config.yaml
d_model: 320
head_dim: 64
d_mlp: 1280
vocab_size: 20006
activation: "tanh_gelu"
norm_eps: 1e-05
tie_embeddings: false
lr_mult_o: 1.57
seq_len: 512
train_tokens: 335600000
steps: 5121
Each number is 500 + 50 x the weight over its row's rms, rounded and kept within 0 to 999. Layers, rows and columns count from 0. Numbers have three digits each. The size before them is the row's rms in percent of the matrix's.

# layer 4 MLP up, 1280x320, rms 0.0903, rows 686-792, columns 192-255
100:533454506461451460499516578477525453575553488482525484464413520515532556545544484541495503457486545485465507461597510558493474507462430483517568488530528545497539450550626483478404477535431519
093:458470534399476532506543474540595542519498582403549508441530515542520560464498521517493479472441508470482538540517532470546577462616420506494585496473483561593574514541506488478462509512554422
104:458524442433436505510518571575449582476462511430562505543469471474547459479516570480572525484499488559478420534555468467538497465522471561544545551478563483514518557433553541432501447501593528
100:435560532490510467583515479631557488517478505568513573468501465406403415504546469570457448579504475538463583460421502385477449492509471541474556562400494468472464480619426532525567559503459443
106:500455494516587481423478521522532451626485476455582511486512503542488481566568502551450571558494620572537545419512516533507593433535566508447512499554572460498494495481497562522612536457504477
100:513515558457535483465570460475518484567497415461540543523459502443471488544519524424371476492522509438452537502505379577557481542526571493522472457444533546487467501479470489570524583468522496
093:502474390540532546474508536473513559496534545463557462471487464552539490429443579534502516460478518471490404479517622465494525481379452513570528513440465470590550504485482471481482505491459474
102:513514446506532479481494440517451447459521491490545538517504484572490477585548571570428534518508497501422456429466541464526417438491578516495535465519602492415525386477543524411534435535523555
093:479463588504598463505577516538520460501491506478509592487517569538530472519518464493576466417437497466469462478519422490485526459401429422519516499358503365479550443420458515491539517462499536
107:483526518569432547487439542534492474548390429489462602548526485436536581529498673496451455478475548559544481370491439517498513499415496448545517558409521431490524431473555504453485464480467485
116:480504529507498528564479452560456477617448498503529547429523462502436561490444452587435569464463513442413562479499472574367521482592503466570470556471649473416516509456569459484524516467540484
108:526597484395556456574452448559506391508466611383506552583457489527480526549474536515432510496517481524463504456500518450473495423495481631504521499440465520543502546592543491488476439575485431
099:447506526471518557499435494497467570426521502466464479450446474457478365454483551524456595491504527527467513564532543577518436412419549527394479501545522504558542431541449536478409521473532586
096:438529456432437557452560483598514409489556589475560534578566481425478502503461530549522463476494592462534607508504544537481450450468382489454502493520418474553518576457511490508538497462530450
091:499557490546510467511481540402535460489566477462459473474541565546472448495495477418520488452475570495586582406546508577505451530493521471502530471610531429460513447579554522551542542604472455
090:468498492543453517511544527540503471425551565478471518453524558516413471533462560521487453491604463477527479485509494381549442517471420564567578482396569565545444441442406546438453546591481507
107:527493523457484509580565469511543491518668479488554538533564457486451451549607502544522485481553514473595544599514506522532510538527438421513438533463520558545422509632524488479541499496402520
094:552459452522567478538481531451489520568488472558508491531599476530470571606509479564498630425602529545506495478518456447513485517500522550512515493517407475503559432494457379538510508421520491
094:547481515516466479562457453459484545494468471568584565499479448452472561557524568445474475529517458493460585519492428389585485557523516503586468535491479503486492540442577426588551505427534492
104:456424524498496498540558447529491435473485474528485526560470437465417550458504522567493489503487557529489435470497531555437483497499480503533546533472425495484574511427416591597493444460448527
109:514544519497567560501499528415506450517462512388560473592535521615491475498477544460441479499512552499529483512447555481448516349641521509527518618568464422478444445450527484425460461468549493
100:469536503477414550546618551567401592555466489506458494442499511516502467526542461451560497509490521473470598535451507499485528614495430481462451433486563517581490482492514502431458565596415507
098:487476514451480458543440505518475472589520452444467470508478461481466468463473619474395499507512528561466545509478420507661544451399479412624546492463497445412462487544561557414502480468534540
099:438482566496493537552492582499559475435506519488534467542486464457507577525448420602517489485413602488466561521489482457436452542445481468527430443475461531488444551469555487552518506432424481
106:514502503544516499602539521477535500497518521508553499521516517589497475504575521500480667504569572545547454442459436598475524474485480553547403486441520522515433535507507556455490455436493455
084:556533597550440493454432570567543448550484466512495479480543497489457536479481477515493451372465529532495448514481527444533492448504459531451632517511535462456598476509494531503448483483494443
104:534447405445483525481456466481473474432437457459483529535521518554500591498412496577546481523498477571447550527440571542490462531486405486480443475586474469476405541487509409478446514524497445
092:497543509591501445447530459512576595528452522554442439415550506537496518551461480496585446477497364471471468553552500562587492484462551507530483460523591496484481381491469472552589531438442486
105:490516517572567538485447483541420468538492600567488505492540591478400461503575582416470540472537478533481484528489600484462476545458472508489459583459544525508552416517480459518452526428533511
094:568559491496599541520506458470457509473505473457491500486363521567444455569504550485488401486516532460498532567560497543391459523511519480588493502577496478516532428555467500437490528465560519
100:516535420492466435439552494476529464503472440432481487513501410490539478419450596433508482538501512481472468501507510468427516532470547502589484442487514500488531575475545407460561465515605486
104:514497540527476544453406478496570498363501461491544504458622374465508426528509505553507475518461534466485525517515460513425418473544443489518504539457562531568419561475451590502577512520446528
106:507533511528459532420495597442519535484376454458496462424488562496522567383520550480533600578426577494551528470550493508494534480375459485540464490516567448510395504523580488501455482449508379
089:462575544517530463626470518462552523580553572450508440490520602463528555508508488471545513485450506495402571498484485518555471493520509483565520428675487449374518480577588567485509507498511548
094:546545406456567516494533448406494496524571448483528450514464551444496580514460578493549524448487482556472575534550531535560442502559528542498567412484507419532426520419433511401472484507504484
098:389536472505425423453466452454523483493485460487573452431443405653554479510408495536460469445517460557532465520584492482421464488442507486508439502514520517506464436460661380548440541485526523
102:542503571405512484488554574512490519579492550468577473529586412402547634483380418492432470534529502545580465466544573446542544515448493463544508500490511494536510400578492463616491463578452476
093:435484597555420589436454439556491622526407407485473512570485437489463539498469458507450507491557534568474456518459526488534514445400530601459555575361484472474486466566535501531477489447489533
121:340484490507379570539480588424495487508530559503535489471534534426456520577522570448491484435402464440469456488614484404557468493496451440597491500584526478456494442526503508587480502425559513
099:470467488559449463605576426505538419509515584460520369571450463486537449477467469424539476502491461410507598518523407542520417504532528487531543479503493581594457467507549520597564448520408511
085:433528479526478594469487539496415549538537523528477419546471555430527512562502556512533360467481481423577449559529557507523488510534538424577549525456443493536409503509407568523526496499512476
093:495613414554608479459545569427501526517593518416466540491511469536497437508627511496499527479448522492497494429528412504480469551364466585473507535554498470446395464518496486470504524499509505
092:390416479543497586551531599457535460427479494479483474543499570550470462444486519523501552548559460525443485419533535446512481537452564410481439438444500507498580546487469486503425465472542491
113:425532460493433397564540546542466489554552579402404498492437418554498524526538554493498501431511433563460524466550493527537517496493502440565584554429502532441553529467494489526521565369457504
101:489600497480493492430426435597488541439469563483522517575530499437461478452485553519472512460539509597589494509527459558462548456533492589514550477546558394438505463511461493492504564501505499
097:446482535457521421548444533574494507484456397474478517503539404447477594499552626555414535479541507531453404501436613432510500540523494485506507424466462557423469488584485480464486524608575513
100:545411479475571542509440496503543519450584485521413477500486436528463532575445434493602458480542531496504530468492508534487544574501468509587518530489498501468510578540526516522454503497507505
109:334479532483502465546552535465504536579461535475464455504558475438511548463511620544427626465512567533473613531537525436476588475443478519547485587507459506522465550458501437414518575546463554
093:477472448458499405547569462546512500528517509454481545589481494534466509545495602422547487540475435505477460432482478450575505505465516495460531436470596460501416527494520526426515462519552485
106:425485514483473500489558570533527477538409602483452537462475570540597503400578624443532484434503474553503497443479516551473485510431526528554493469448485576525543483476474542487578473597405432
094:492497530479476517457595541524468517452506456544508392451543441511462513427508541460495560504585411537518564537460528469477437507514528511535499459522503466557531494474510502442431493592617530
091:471472514454434487488548505540603463447554452480487587549545577513453533520510485444541457484455559499475447480494553496600520537388473463489510530499551516582530505499579538659466508478584475
104:485536552473505463505437535493433434529504537476529470524496477526432471586492521536482487488457539497423569428524495593528454509531486583480544578603510454487523505410542506445540508549477408
098:448522540518436441507487525440416527520524394449537527521493472468507395497566511567463428569507566504494467510595463539441478490488443567476492525544557495540396528556512451525508472490477502
096:525577464459518530482561513471511424424413491524492512501617479481516569503523537549434496482498618508390503506468430445428427478546574518483534411473462462505440449453525490384521542464463596
094:532535495547516434512497571544503502546499499523637527441444494430444566472421463526496462331552533517510609473524476545552393469404490484483641527518535522458518537549477482514532470515454493
108:514415423523534629514533463459562556527470485413394527477480506491557499497504504570517493498502476528474606462457520530514465449494402457560480513445508451442493439434484539540463489481454618
105:546498591500511575530542500482519483508511486441560544511465449474515508501552507470546485556484551431476480509414485480481487529510522427546547459446569504487479578494546502480581418458490531
095:436594607509534543413434453468507559495481553453542512479537461428458563461516545495496565527539459501622484499533487487509551440506476418596467453497469447494459482523493491545571481490531500
088:521555586571505546626495454488464550549548603541486496511430534576568476486464466516532482417502419468527429553443528553438417538503522495514485514460515569555483422502435558432495498479561523
112:442474531544519439467488461477563460439478536496511523552529479539461521511571539564511429458584459528411558567585491473569437548559568627537457531493491506476440436501553466399576460451412577
100:447456464447497469498540467524434548491492519452503507493493479473475504546545454516519485487485495501558518459493583454480613514463425492664591440443468493459477564487384465593431491413430539
101:490486525494579523418598532421535489494495573536569506423461574601541511540410539459487545540457413509524457553568460525482425567489518471460429474452577550495488417471547491460547484540457416
096:536498426555519584528508466481439498499424473405480550428503523531568499420551440518458448497481456534494543462493469439449438491571487528532509509535480469567416449502525383531470522431476606
089:530577545506428537472453482546517432449584428518540457518528520406503533536548425455494552384497441552482415395468481561479541515424490477568476590449500406515503471473469593448442368475472523
100:460514440430451507520487509497521450515581499469555502463452581512416461486460492393549416465541525554485515492413544515527497521505506476470487521479481458632470460602463520487429538502468437
101:531430447501553506507499445495488446590553468500514418536545512390490363478481509499470472491412486504445513488517475532504580495489555467549435600507468458440482579360612560490514642475507512
092:582505457570544433507466538539410574459486479450519383602540546462504524524576558479494509545445468468473542489447463581506522418499535503516462484485499508547474453508515515473557474406583469
102:440480512558519502456488510445482476495447458500499408479530575477513477561432465503582479398503432589533494505507493430411526545571441482522470499488512562448546498532464516520554547480494453
118:483591584597502512462517463468501538498603416519531558499547422442486494486585467518516460421454481460491543605461546528459373460526501559459583500513428549509443534516450547464544501440498459
123:588513443519558531419562528504561499472543524397524485532559505545434500468609461533489504589457513518570544578446501570562550534523430539643539626534569489422432520423399520529571512536454533
107:414397435557554544468495435512464523514479467560453493510536418505494405517515551456414445490452597501492516550476452487441568518532496451523440504510487453435485529511438460457431554462446538
106:488485404572466495476548479542478470476523448610482530381503554490496484533448546538496506477539528435529386467493397520473462638523486501517446475451497499499483557454533413457475581404459609
102:404544553431562555496485450537428476510460550534474512502481477528556582509622458527469471442505457487478463442491582528552441559476450491500527488462521589530448469543461543489531440435520479
091:458497409480450473583527565562525459447513482554517577429464499485475599440447524531432476483496538465453541375452444525541447484491494492474583459431489476491530480485470521554586481514564490
088:529513457514393488470506615487571505441478468466497565487466516546547493482447502419512533516448498525475467491449524469475472432436471633462578553485592583519556483560476517500480442486527491
090:491477618512554533401576568462433461576512506487521396589384483544523528519514510495568482558526501522602443518553561518522479596408538437522496513536457533491502476594371523475422528540453535
099:585605484545454510565503497485492430483401469497487499510521466413454580545526465513484481464561450392543474481528466448575520508541498447507425542564505469514428535448523453441552454489547530
095:457476547544663544415511551575458420511454451551432523486468516411502530400448578409429584400470512499505520501467531476400478530416450514500444527541550491520457479472584500491509503503519512
107:448483444505522500463490495531467521577504538551509505466483577488543556504465564515461468531498505455476503509444557594552410438435418481589604484477366498568502544562414422442529486454439434
094:473472523419457487481532554586389472512555543482519496517453484459540538572488501518499467485424496479545471526475446592379488480482469523532537482534470533565499568526413436533507519560522520
109:464591408505511522503512531487448486504639494435511470465462560550392483530544530515504458480526486460535496564500463506492349458483475497510534502510497561497403475475520426478501543558533499
107:469457486455499496620512573478447498526606565432502496513409502465486477519515429492589474526405542487519552527516593514554510586579408475469578540464500525431393453526497473544486423482500502
088:405364506464537507588485444467482484534443501543466497493547426578558483427493502431527623357455413557492445496565644450460577541555565569506532507567536553543475456488413509472403500368395474
099:440528519560507506563530568493522549471487523567494456541467478595522480556424484484642562465446435527508522471589503496523547540512538517422469488513493566472534464460438450441528525503525521
113:421463521502519580539492424428447486565465540551542537521463471490474562471488542513536551524531543579460429441562607453486543581425456463460600581533458418554533459525512513474468567532503487
088:460505537481559527627481438551515458474522498485474557398546497515465507559555566525517494400531430378496561469573476492488484488551557499557499475603557428570520589519530522549562616495468530
118:492532442527492524465432489468430489444470461543543506498629494468417553475459479494484549577468577439472584478392514521484419558466573619562491379485593543460468522469430431500549557502400537
101:454488459409486452471471514527459539447518504423516389496531528559544437584494454483589547537490515550560572485447514475411564534504532558465543421470532576454453485485390521484498520473532552
104:523496591497480457485485595435518444465473523516593424442504415551479488511430543333498459536526479511509497524588515405521511483640412433465580492524541481543548524566520490558513512419520561
104:492456411559561506411526576554446484450566512453479498483529509488444452485573564450503423459520475510485448511494535446506555459462432388443503471470584508450503512480500481393519539568500482
113:531481508546534484513521440601419504586480485516458476518512429492541476527493475550492411454500483528519491462517480478472487486554519407565460495498535411525490530485514495450494603488467563
101:497476586479516421527455556494539587518503471520514405481527460524509437494593547513633513483424561550476494468542443507427475558515487541500539509532523514494471421507537485468482579516477551
093:445455506479463496516409413543435531544435426508437564430501504469482491550449553542446610454450500515407491443429515528534496440564541441477452494387602456413589509490497468483544393436537452
100:535465529527476514548482512485486509462511516460478583514552475497434443553480459536447587596518417509503442395473442455499491421473519463604492503476521418489476483425497508577515542486463505
095:462458553463561497562527471486499508557582554397418542506601481476477412541571533556526454509492516480499554525434527584464502566520530553412450489496435485508512518640556600476472458470518507
090:551479541487492521511519536460459515469538467426471500549522565543554554515488527631435480479454423490539531479472544464401572362628627549526427520502504478466497437490524543488497512464491549
097:481478426525617529472533514540538561472469440537453596522489497500559501533428515430511513541528567550484567503487454538546501477491458498511478421528541560438475530493586523480458512476472516
118:509506479536555496589508481530473506439560536561450429542512515479454410487477527526523560414469458506499505496541518451602528588496430628525456518531509572459483593462549503400590479484411526
089:413469428471546435512536499471473575472544511473465480594433481515488612475534424470543525537568523565462494478501564440436498504407513543507526552510442445507495470465426445461496544418522522
093:488506508585554515566485540424464419440557409505532483480486549472422413528487519579490475383510537432472417418503439502524434445458575442402439414570528569504443571489489457518526502485449421
110:454528538490421486484543481552409560545574498531533409424539423499424605447464462504497539471471546533499468506549500503473473475370538495596569524469495445490505567491528595517438515480430524
110:523552495485491509462526529485532466494491506469488540449493538488509467424521513385532469499526498492529479500539524550401537432490567518442503536517482574565541517472464448475537572500511492
091:557553440390545558449503446539512481445496551482475545548445406535429505499439530475495462539566483478490498481505499428593519476532535520538574437456505406593466422566515500486471495486557561
118:540496555506565503512525553467513522449492465566509535425487464539512537435596548544527519496395537547499503513442483438586499424471412492551590532451505455446475512594453515509576436417499460
099:598503484477488461478535515447479443551532553516603382441490459496569460604418503510567432540488478584567502506537595518503447556532453493571454568511500498530532465555431475518479570520545481
094:468524539501533498570552544489465506475549436558515406442526557488569531474495505472503492588530493435499454513410532477464422584448345488500502441484510432503462522470585549601507512422531491
# layer 4 MLP down (transposed), 1280x320, rms 0.0962, rows 686-792, columns 192-255
108:542494444403486515530482540572571499574500496459476505516469431442430459444602481552526556471457434502523475515579588488418462436531458449374489558517475488516530502402608496456472417489509536
092:468478411508505468533420507577428495495527501557553442569511453524478513512491358477530565466512500459527558580567478541512571407522580528505563518479449572440444502468436545502542407436528482
099:456534446575532434551485571451439551513528563475448541519500600389514530639516556544562571535478463518503571500438407580492548461442479451490450561570539475562524530543469515482482540491472561
104:457478450525536417498505534529479531455541522474421443433503478588532477462503503540488451436492492498407466498473493537433559435540518482505549451473519504515475474501497508506478441479416515
100:538490456562535500535524529559490496497572504447535448515477497472484470514489476478451543596512446571450537485472571487521482448440402510467481367526541558540362461488480496381503535484418444
102:437546491542673498543466463544425583487545578456490512458550446566499547442435460532634555469566525538529482529508529537559485518503556464586531576531658543538475497469477522501434576587450458
097:515457414517489551536560475521476512527555485516553388531417520536430549492483425472557432479554502459535461522448486454512521462459518511464456548508568462587474506549508568543554488455541465
096:647438518566528598478529527523544534520527519504511488402449503501524419526524471378489375502437532563523504538559475516489499519496498504447531568470507576532597442502505393562610465534554579
094:490542445522522534475467441431426484477505604553530470500461436435458531512479525479490390472482558521514536491517557466412455540617495488417591490536478467425490440498472504560471516474501520
098:533631427497572468500556502460490492453509496448542465514595521524415426564636529458445467424477426490561592460527530456513518456560619477409460471409546505487512513508467495516534500541479548
119:569515449572477477444493567522521545451500470511522459563525548404516487520579543500476389503547528533555506495458568426618512452495434536375475467452480483465544480536436552482474475524441511
103:423498523474473513610505426479501505541537588473504545556499460528424432520472544588497508579579496456469466416507497620548530648501574535523475573470568562519562530458512500573476459509523516
078:508431438454451518518574501482476416521523455493568423519517471485572520468564531350533421469425620506574522444521458449512545441393459473544509457508534414435517549381567457489495453512487547
099:448567453436480370498607524486491492433477474518442499507538478473511566492409521448552458510492464427521495494571405524497534526556547518459513555497522518441477514492518496434427480468457427
102:536541420525505400465471518482464512485518431531539440556583504529499423488485453463477489495389512629501489558532485469455518448434572508485533556478570504432461471501549486524533480517573560
099:489419434556520496548496466477438550521558534541521460484541534588518518491414540474422522479520517435496488472462481494463445528554593524530479491441486504379480512570586450532358456504442485
099:507438546478484503526469533464544442478507503574512547503439494468619444509457524489524552472514574524509435450579446551538510458449502495535555482567442513454556445458568464560544506555492432
096:571496503448418417586493482451483459412487463439547453456502507576546462444511492523470455555434492510495577480570505555475479540608573425604429516545462512463563506508492479508524440523395461
082:546544569561545596459621618482486613481512497505490528515518431478529484414466498490462517423442507477526472497433543496423476540437474451448432488558524490472417527449480525484506571474471405
107:475608409430437586493513471452512503477562520445508448549517545580498569508467506551484474521469515521428550516540489550520461483467525449537516598546561470477498482485456575468552423491442537
127:491501486535420406557444496573428553520504490526586510369521481431516447529439439506469485448550387422532496562569469567484451582403466466528460398521486572495519527598590550563548490600506551
101:469505593466516440502488488599513426524454509526507441538453446501463463463458534514504460510490395575578431529537507468531456531419533457518584527585560505484470461435486451458529570552507495
083:501549495494606527504577509480466530455490553549473472502529491575515482535538470446524556508556491511470440535505472523484449498558500504467503421405502530567496614441407503429634527528551509
095:611458529521531498457537488617465481452525508440467511405530539508534410479503500541511426427514475584491484562437505522486454528458446518474512486574544440635421455516458425543516578566505569
106:494473502475532469500482516500530570533499450571525521452423491501527499454461574565432483557462496433560497493515478536436520576505585506566476519494498464444574543513553500448496538456522554
084:486503556501593557532576511417519477436455439476599483521467432488474508556541546504587574575456455428546434498514573521553494502432515510527445482529434564507501417438564491583412498508568505
116:534462487541417523574610514437484486465492476482473453484507492455499465590545473527442490547505472532497504504506537519485501429528458559506506499513524548460461502525434489536477513541471441
105:500528500579502479525370523555435495503545502452519457471526453469538498509512502506512556410491490485523562533537586454444537526486468483567506597477489520555506474480485457500497566422494584
109:434473591500525441506488541428539449387541582532516442485558502558449611553484481399480574595548445427583494470540518479510491481536618478425528494425479454458462510437539492539523492573493494
088:434586494494528464504498464599486549460511497531522515495493550550511527489541485628447510569587529470473549481514538535524504485419559512481530541500495516603490603468468554577581394363430482
102:488497467499345423471586479438504480449390453506436572460486497428528443556523494526508440526483497447503398552489484613524509491525486487439584450502451405673503423485534486488571541462390407
094:526441444354477508554495427515541512481464451453538522545530548441521516516510462493501494467507515554472480478533478517536498528530563499513448426523505493443443515516580484508432510512473503
102:469506450431500574513577490484493459552420536447568507452492563506499575619511552484540483487554478413393499539508469533405509501501527476483464473542518475581556524462445455534500449551541409
088:495490574549561552529463482503427486476606405523513505525571434503597561506568493587541496529512494476506501445545454582452550588581489589548465461473571521469426555432588536493477486489509518
100:529582494409558525433482541516516498426567545487458470501481522582547533484515491540414495411563420543454494473540495467455529490502513506491499493556509462513402555486502505511645451538532602
088:508542492520561540460476532560424509514509487462445528529503530492542490495516485439533565607494466474483531540484463484375496545473538459567523476517528483454519616568522583521555419504502543
107:522571508524522489401507539597468545427494527475476532508471374532532573448465470423439448505468530546603517506563567489472362494494466501546451452421487554471561443524528478503427483494571495
094:439539494487509547461514445515485560639493475463496523516510477603493498483407477473528467464492441507470465511533422546555467494460509454478530601446505453454473547452433534522522484512463490
114:469436524535480536530504414546404529520483497614499487483519503526494449486525456552493505458471438452528421500528542480477514547414502554424579571451627516480544543428416500530532607472583507
098:588537403517536570544494472514447536436443514469484464517609494543511487515512555461476430564519498563497482451585578436481556534441451522513577503534507569449561574516478511501440458487512522
088:495424466593503445468510478496471504494534549519379418486437459422542495474512469584421576539579565560469525460553480547542518536467501437416425592609544573439538453460484458486444567565525485
094:479557507561506474515445535497545540422472515560494514500475493562430557547497481466573585468394573537479495523550557550608437522511497475543497478507568537475530520497459510505578502530474561
090:469414610517444506540513491536486481525430441466472456522488501574498435548434466515559483469474466402491536487461453458473505492466412546393620484513517487559518462494522465524501531516515586
122:521431454512429491545511511418474426450383468424526491429531534471520518560478456415476515524424492493489457433522555511471487551474530411480556511455485536502485368517494547485493444471479445
104:490637393466497491617412512572591524439499425525438419521597563592548541548471504453559480422484556444482577467483549469569455528530475414453446553354575508613412451473506481439526484553532515
106:465497455484465439516539579464562466451531491579375439464511540398566555418456482587467616556494521605469537482545503492547583533500514411589494430516572431494545508513521466498559514495511514
097:496563513505571532481513432579467684532606516573485530419460533495523429484575423487412417489459500547542491498548496492502397527450386455476486512537628439468514470551415483509502503514505573
108:523496448565618415525550361424495580496415515530498535508462511519381519490507463556443468547525594456485451571472536579432480478452572505555434516518455481559533438620450578570440469548463558
099:534551468504446500469596502601423448523538506490441426564493494476541439461484422541559510522474480513464493460510530577487518454513510507544535522504420554542498549360457464465522426456502563
109:614457473536538468521528501496512450481509467410512473503570550527549483471556495505512497504561528471524480471546465536502542490443507419468450465528558560624490433521493517547383536520538498
094:466498421507453577474497428445488507501459613411461501528372496573474527462476411473485455589458512530521496489493504618504532475510562395496531539601511428383548590387511497493543495429498463
097:407475441454460487527551504480530459390535485510503511551422479539563506557609569513515574421477457533465546494630554537472450487464416474477520465548431532452555462575407592581407493491423468
120:455590491454525525598520477502428460442479537470563458547469497493497465564578568558477530494519538488555459439608521503541515365540447464520396621512568384581490513477392451536568591542525435
103:453447487528499618605504512518557495455532489499487384433513569573459555491461518455476448399431509523504649506458493432467515473566567474527445459453489565449513536530488542519484455454510521
102:542457450521444491494439488582440439505548540449604606556396464601496428555417454401499492475468515451494566524430500556462499525446395555476579588484524505458494493501495551405577455440586580
101:504501540461512565498438558571521445461453454534511493516502463410485440454571456454468523401507567456606471479516452484410534551487547562512466484460457524442494458429448455470366488524494429
094:527506444537441497534548571493414489517564483469560499435523602508489552500472521492550605459476505510569523491497473524433503503486355428462565493592457601592433569426468559494567539512475494
109:406471469504425517576396401506493529552504437463573419445539556548455547570486499599476504542544487553530604540589444514549510519526402481479549517519575495529504478445492504506502545443481514
091:429575496569457567474537600456488478501630504528510522502407413550480528430479461553478488426544527521469458515545568454505514439524488553502623548498489569525477493420456459567454481565459390
100:496429486487466511594489502557539413479482539408534477614496509539554430420470534516460535503584479479524391500515451581509485398491515512503415458551539529561499475451475459448431486451450554
085:538460499484480494521552514471452534417533480495513472473558609471483519563567433460464596411608498416516435494579515474393558479439476450577489469405497614424482506384486524551549539513534489
109:469487435597471465495450514604565501498526436517523435486480556496487438448510465451540459559498464531574502593516488520512468447529581542458474455497615478499479507450549473475618473525491446
106:446578491454447457571417479520502554463466396578456495538544505478510404479504416561527526434572585488557527510483530458463567551457449520580572502526509489504447581579503487576534489468532567
077:511478509494553489450553466497458501437576506497386448583518565467495595495496504519535514532515560437514539471524562544576520552417502532477568455465550552526443450470526549487503457620511511
099:560455477438458440525440554509505587565477451556475494620504449545482476471478471491501524420456474432473495496565556539512493479531505498608514569435536537491491520487529446456537474528434526
109:502471504544516549433491524530555473501368479490453555513595511425593538437509507540457455502466555460418465438518469456429504488443554530439527533403508470435512474496532495504583506539565500
109:437497494549500465519462523503511523518447599462429523497485484531479492512459482542554516533518434444533440480500613472469466501480386506452529524546517512467558523484591501443506459497532454
097:503456478525593543453493543456506553481559417543485480412560407496492491525449515496595623433501522523537435550502554446508358490552497453504543382544453493436449497556467457497532545574527478
104:471460440534528501586479487610548502462557545527446480359445443557485479503481493545476573526526475495518550554446510583493401551501515477436503522532470560542522446442513449597487497542507586
117:552481501481382448559560504531558460420423469531509573502510545489502435458568469441470532542471402549560445494545523535456524478478550505600543473556524539525509443441457495482513507462472479
119:486466541493551535517510570450554536540481560503457480499498427420498567529479585533487525507526554493433618528522601476536513479523531503464483510564441489587399516505510573504504486492457483
102:478441465434471431507498447462460458517580531501479524622401468531480423459468510504575481510599420492563433507567498546546432500511464502454460489497401519569511573453453505453575504509558523
094:486526583439592544416550450508489521527487498492436473433599530549495538403557551519484559567485561473530480452464486500418495532575373454503526494550638488558475453507496549463430507505518498
107:478509499561466514468544492525488434507458531518519512508510537521562528420492543529559350468477487567475469533456596458483487459417507589525477427393529502513512408547494551420599500476575530
095:421553507436506539532460459425518526451514484532471536494470447472513432478426631455472528569553520566471454503537580492519449576506477533436493571536531513454595514481623502447591476522532603
097:554476478436578559385515469521554550441575498496494460506554521584554534424473487445480505466523611512431634485520459599378478502511497436537439527415474446491414504428472433484532524508491464
091:507486407480542494525449515472497478462375468535455471484562510554385524464456436545517486426627511525409510446495444467483378542549521534445485487521601422540635488487545486578484496374404427
094:483436473492518495530543558571441462465540566423554536434442501495574465524586550614471461419436433506447455489547389568497527542501524550464462443557472529449464497535454567551561455471490527
087:414462470529471451518462413472553460524506476529542521441513496476539402520556516445594527513554423543453542481578480530539498566509576594432480480451508459517518532548469489511572533466582539
091:494455596512497583562547468565473417491501565541495437459451553462471520505510486450483459455526417509501462494512593535429589566471522459400576520528486406482471526503439508583581471574528581
089:558403358539523509419507493494478449400525366511445489519538437565483499418581496418508601473508575517452527443525475495460626524468510457430573516526536465422521484448462494495503448490498567
105:510431540443514527524458380475410482523545535582395458461429539612529487511501547541522537559480454471523510527572565554472494522544522493582478476558390498442559603408500465587442479518472564
100:547431515504493498539478486459537470411395480534439482442569443513472470543496408487553609472565526513460486520521453548464569499535522548445481569526454473359548588467475554466584450538451508
100:519640453554611542486450536450496607484478560445477469554574417584344480516515448499433458533630461445631487476457437528508430525465436523512483485479589463460524579501469506600532539510443507
096:574418535499437498469530565456486497450478492523550568453388509532562444527508478519470543479557539530470439517515380442455369353447432569461541462465424431446470532550476433520467466529485543
112:495393467555540521479572496485587407495398424501450559487433452433422417530486508450464467478552552537481402549488588468486482421504476423523437435447473540549521518513551448493446454461418581
097:564449447492573492463602453446468519566487539543380456563494491562521455433487467499421631505432588589495413466482444410532567544462533505566500539454494608452492445550525497413453375524543531
105:479453517490464506479631487548575451620498568529448487612516466451509458553480515541528479487474450553426471421487586441536511490523497543600515516495449461530496490504527506481439529552439596
097:453513489583492515513450595492383533450515528418485553493575478547490411528478491419525504443434527515499572437472554503534500487499430547406481463538455498444565480492459514501431498485440506
111:459494477448534442453498510499456400543547564437502412480463483511407569570449565512563509440540420511486514425500483459420537522468441598428498523408590609526531408445444469532515488479526569
103:464533513568461475535463518588483501572502515448514497623549515537510540422423558512484543505510472514534416512533520511432530501512557543477448494580483505424459511455506461538561561528452540
112:572509482441519427433506548450505486400558487515517479492503523474517603499484507473480493553505573514471487495465503515474539524488481584461503496480548582477515501557497518556436441525537532
102:505514389526540500556457498503478514536454529482532539453529496493499478578472383544490574502502457498609438539507463507477459437519468550447507483533531554449514591511429468501543506482489479
083:536443537472494415441462629520510475507502491496540507620480439481543499448434533472616369553462586473510513494463505566540479446473531590536556444540454429471493556517383591528510475528558515
102:553460434499453561598477509487585642580539472450461574531554543477458529479455447566524447561446501454494479479477584441475460490570499474440440461482515513478477520452478530453574565556521366
108:428572460401575462447379559526499568504463473530388545597613402485467556466529524564531500504478577441475463522502471453550492409500467463412601534489570486497490566490415527470569457515508404
104:550476563520527513496434488506547551473437519488515521429571584511568504443549605550476559606495424491600615444570444503443511521533572535486540480517622571486510472461485530563513583499486475
095:569534603526458449553448471505425447522463550531535523502473487572491458460504525479510459474551533516565541498517507419536537511458517514438537573526455460453385500558548460595422475496522379
124:380455446616451542468544483500522542463504441511543634404508509528411510524516497525509534576449467476463527565404423516484489477534444502483462521514588474598555477509548495518506583533511447
100:541502471559433515579378520484539533472434486484551457531439485505444513477477481563507482499596567497443485497455431504468586417506513463409370485500480589533585518511491566450570543492525435
088:507408569422469576574381452557481500513478582563483476450525537584517471557538467515538514506460470547525555541538499440464464480571437492535467518480434447556530520513467482542513538517501464
110:559471468575470554382493452551549483526476494488489591567576542422512554513397450599589519553486542590440476503478535540483576506561496364618484467532452440462654494559563461535497508525474436
077:472437499410575484488617531508532500540550504561525571476575502469551654454556561500520503562499529536456518537570522508531485552453432411590616442534467439523427493459491506463451496495494503
100:531511480464531506447607597584413484454480478511439552505443505600510548512485518549524470607517534547486418526389439419446543531540557485558423461417513454541470535463484473459532441502497397
116:478510376523408487535450553471448516568477460468533544532449552472518451510524425525542537487492523447455689573522423547508475481474531594595455413538589501425535518460595541575523438477519441
096:557545397565517479557475390545551518526670422525431507475475522516483502428485512538559540544500527490434538496555527523478465509530510514437455378555516501482437515514506490533534459542452484
092:609456550542465457483463556498591443505525578549520520495585445495531457462494446452469513601531514519512529456530558584471505498548485471469494409504404420521546467562464631462506501442531436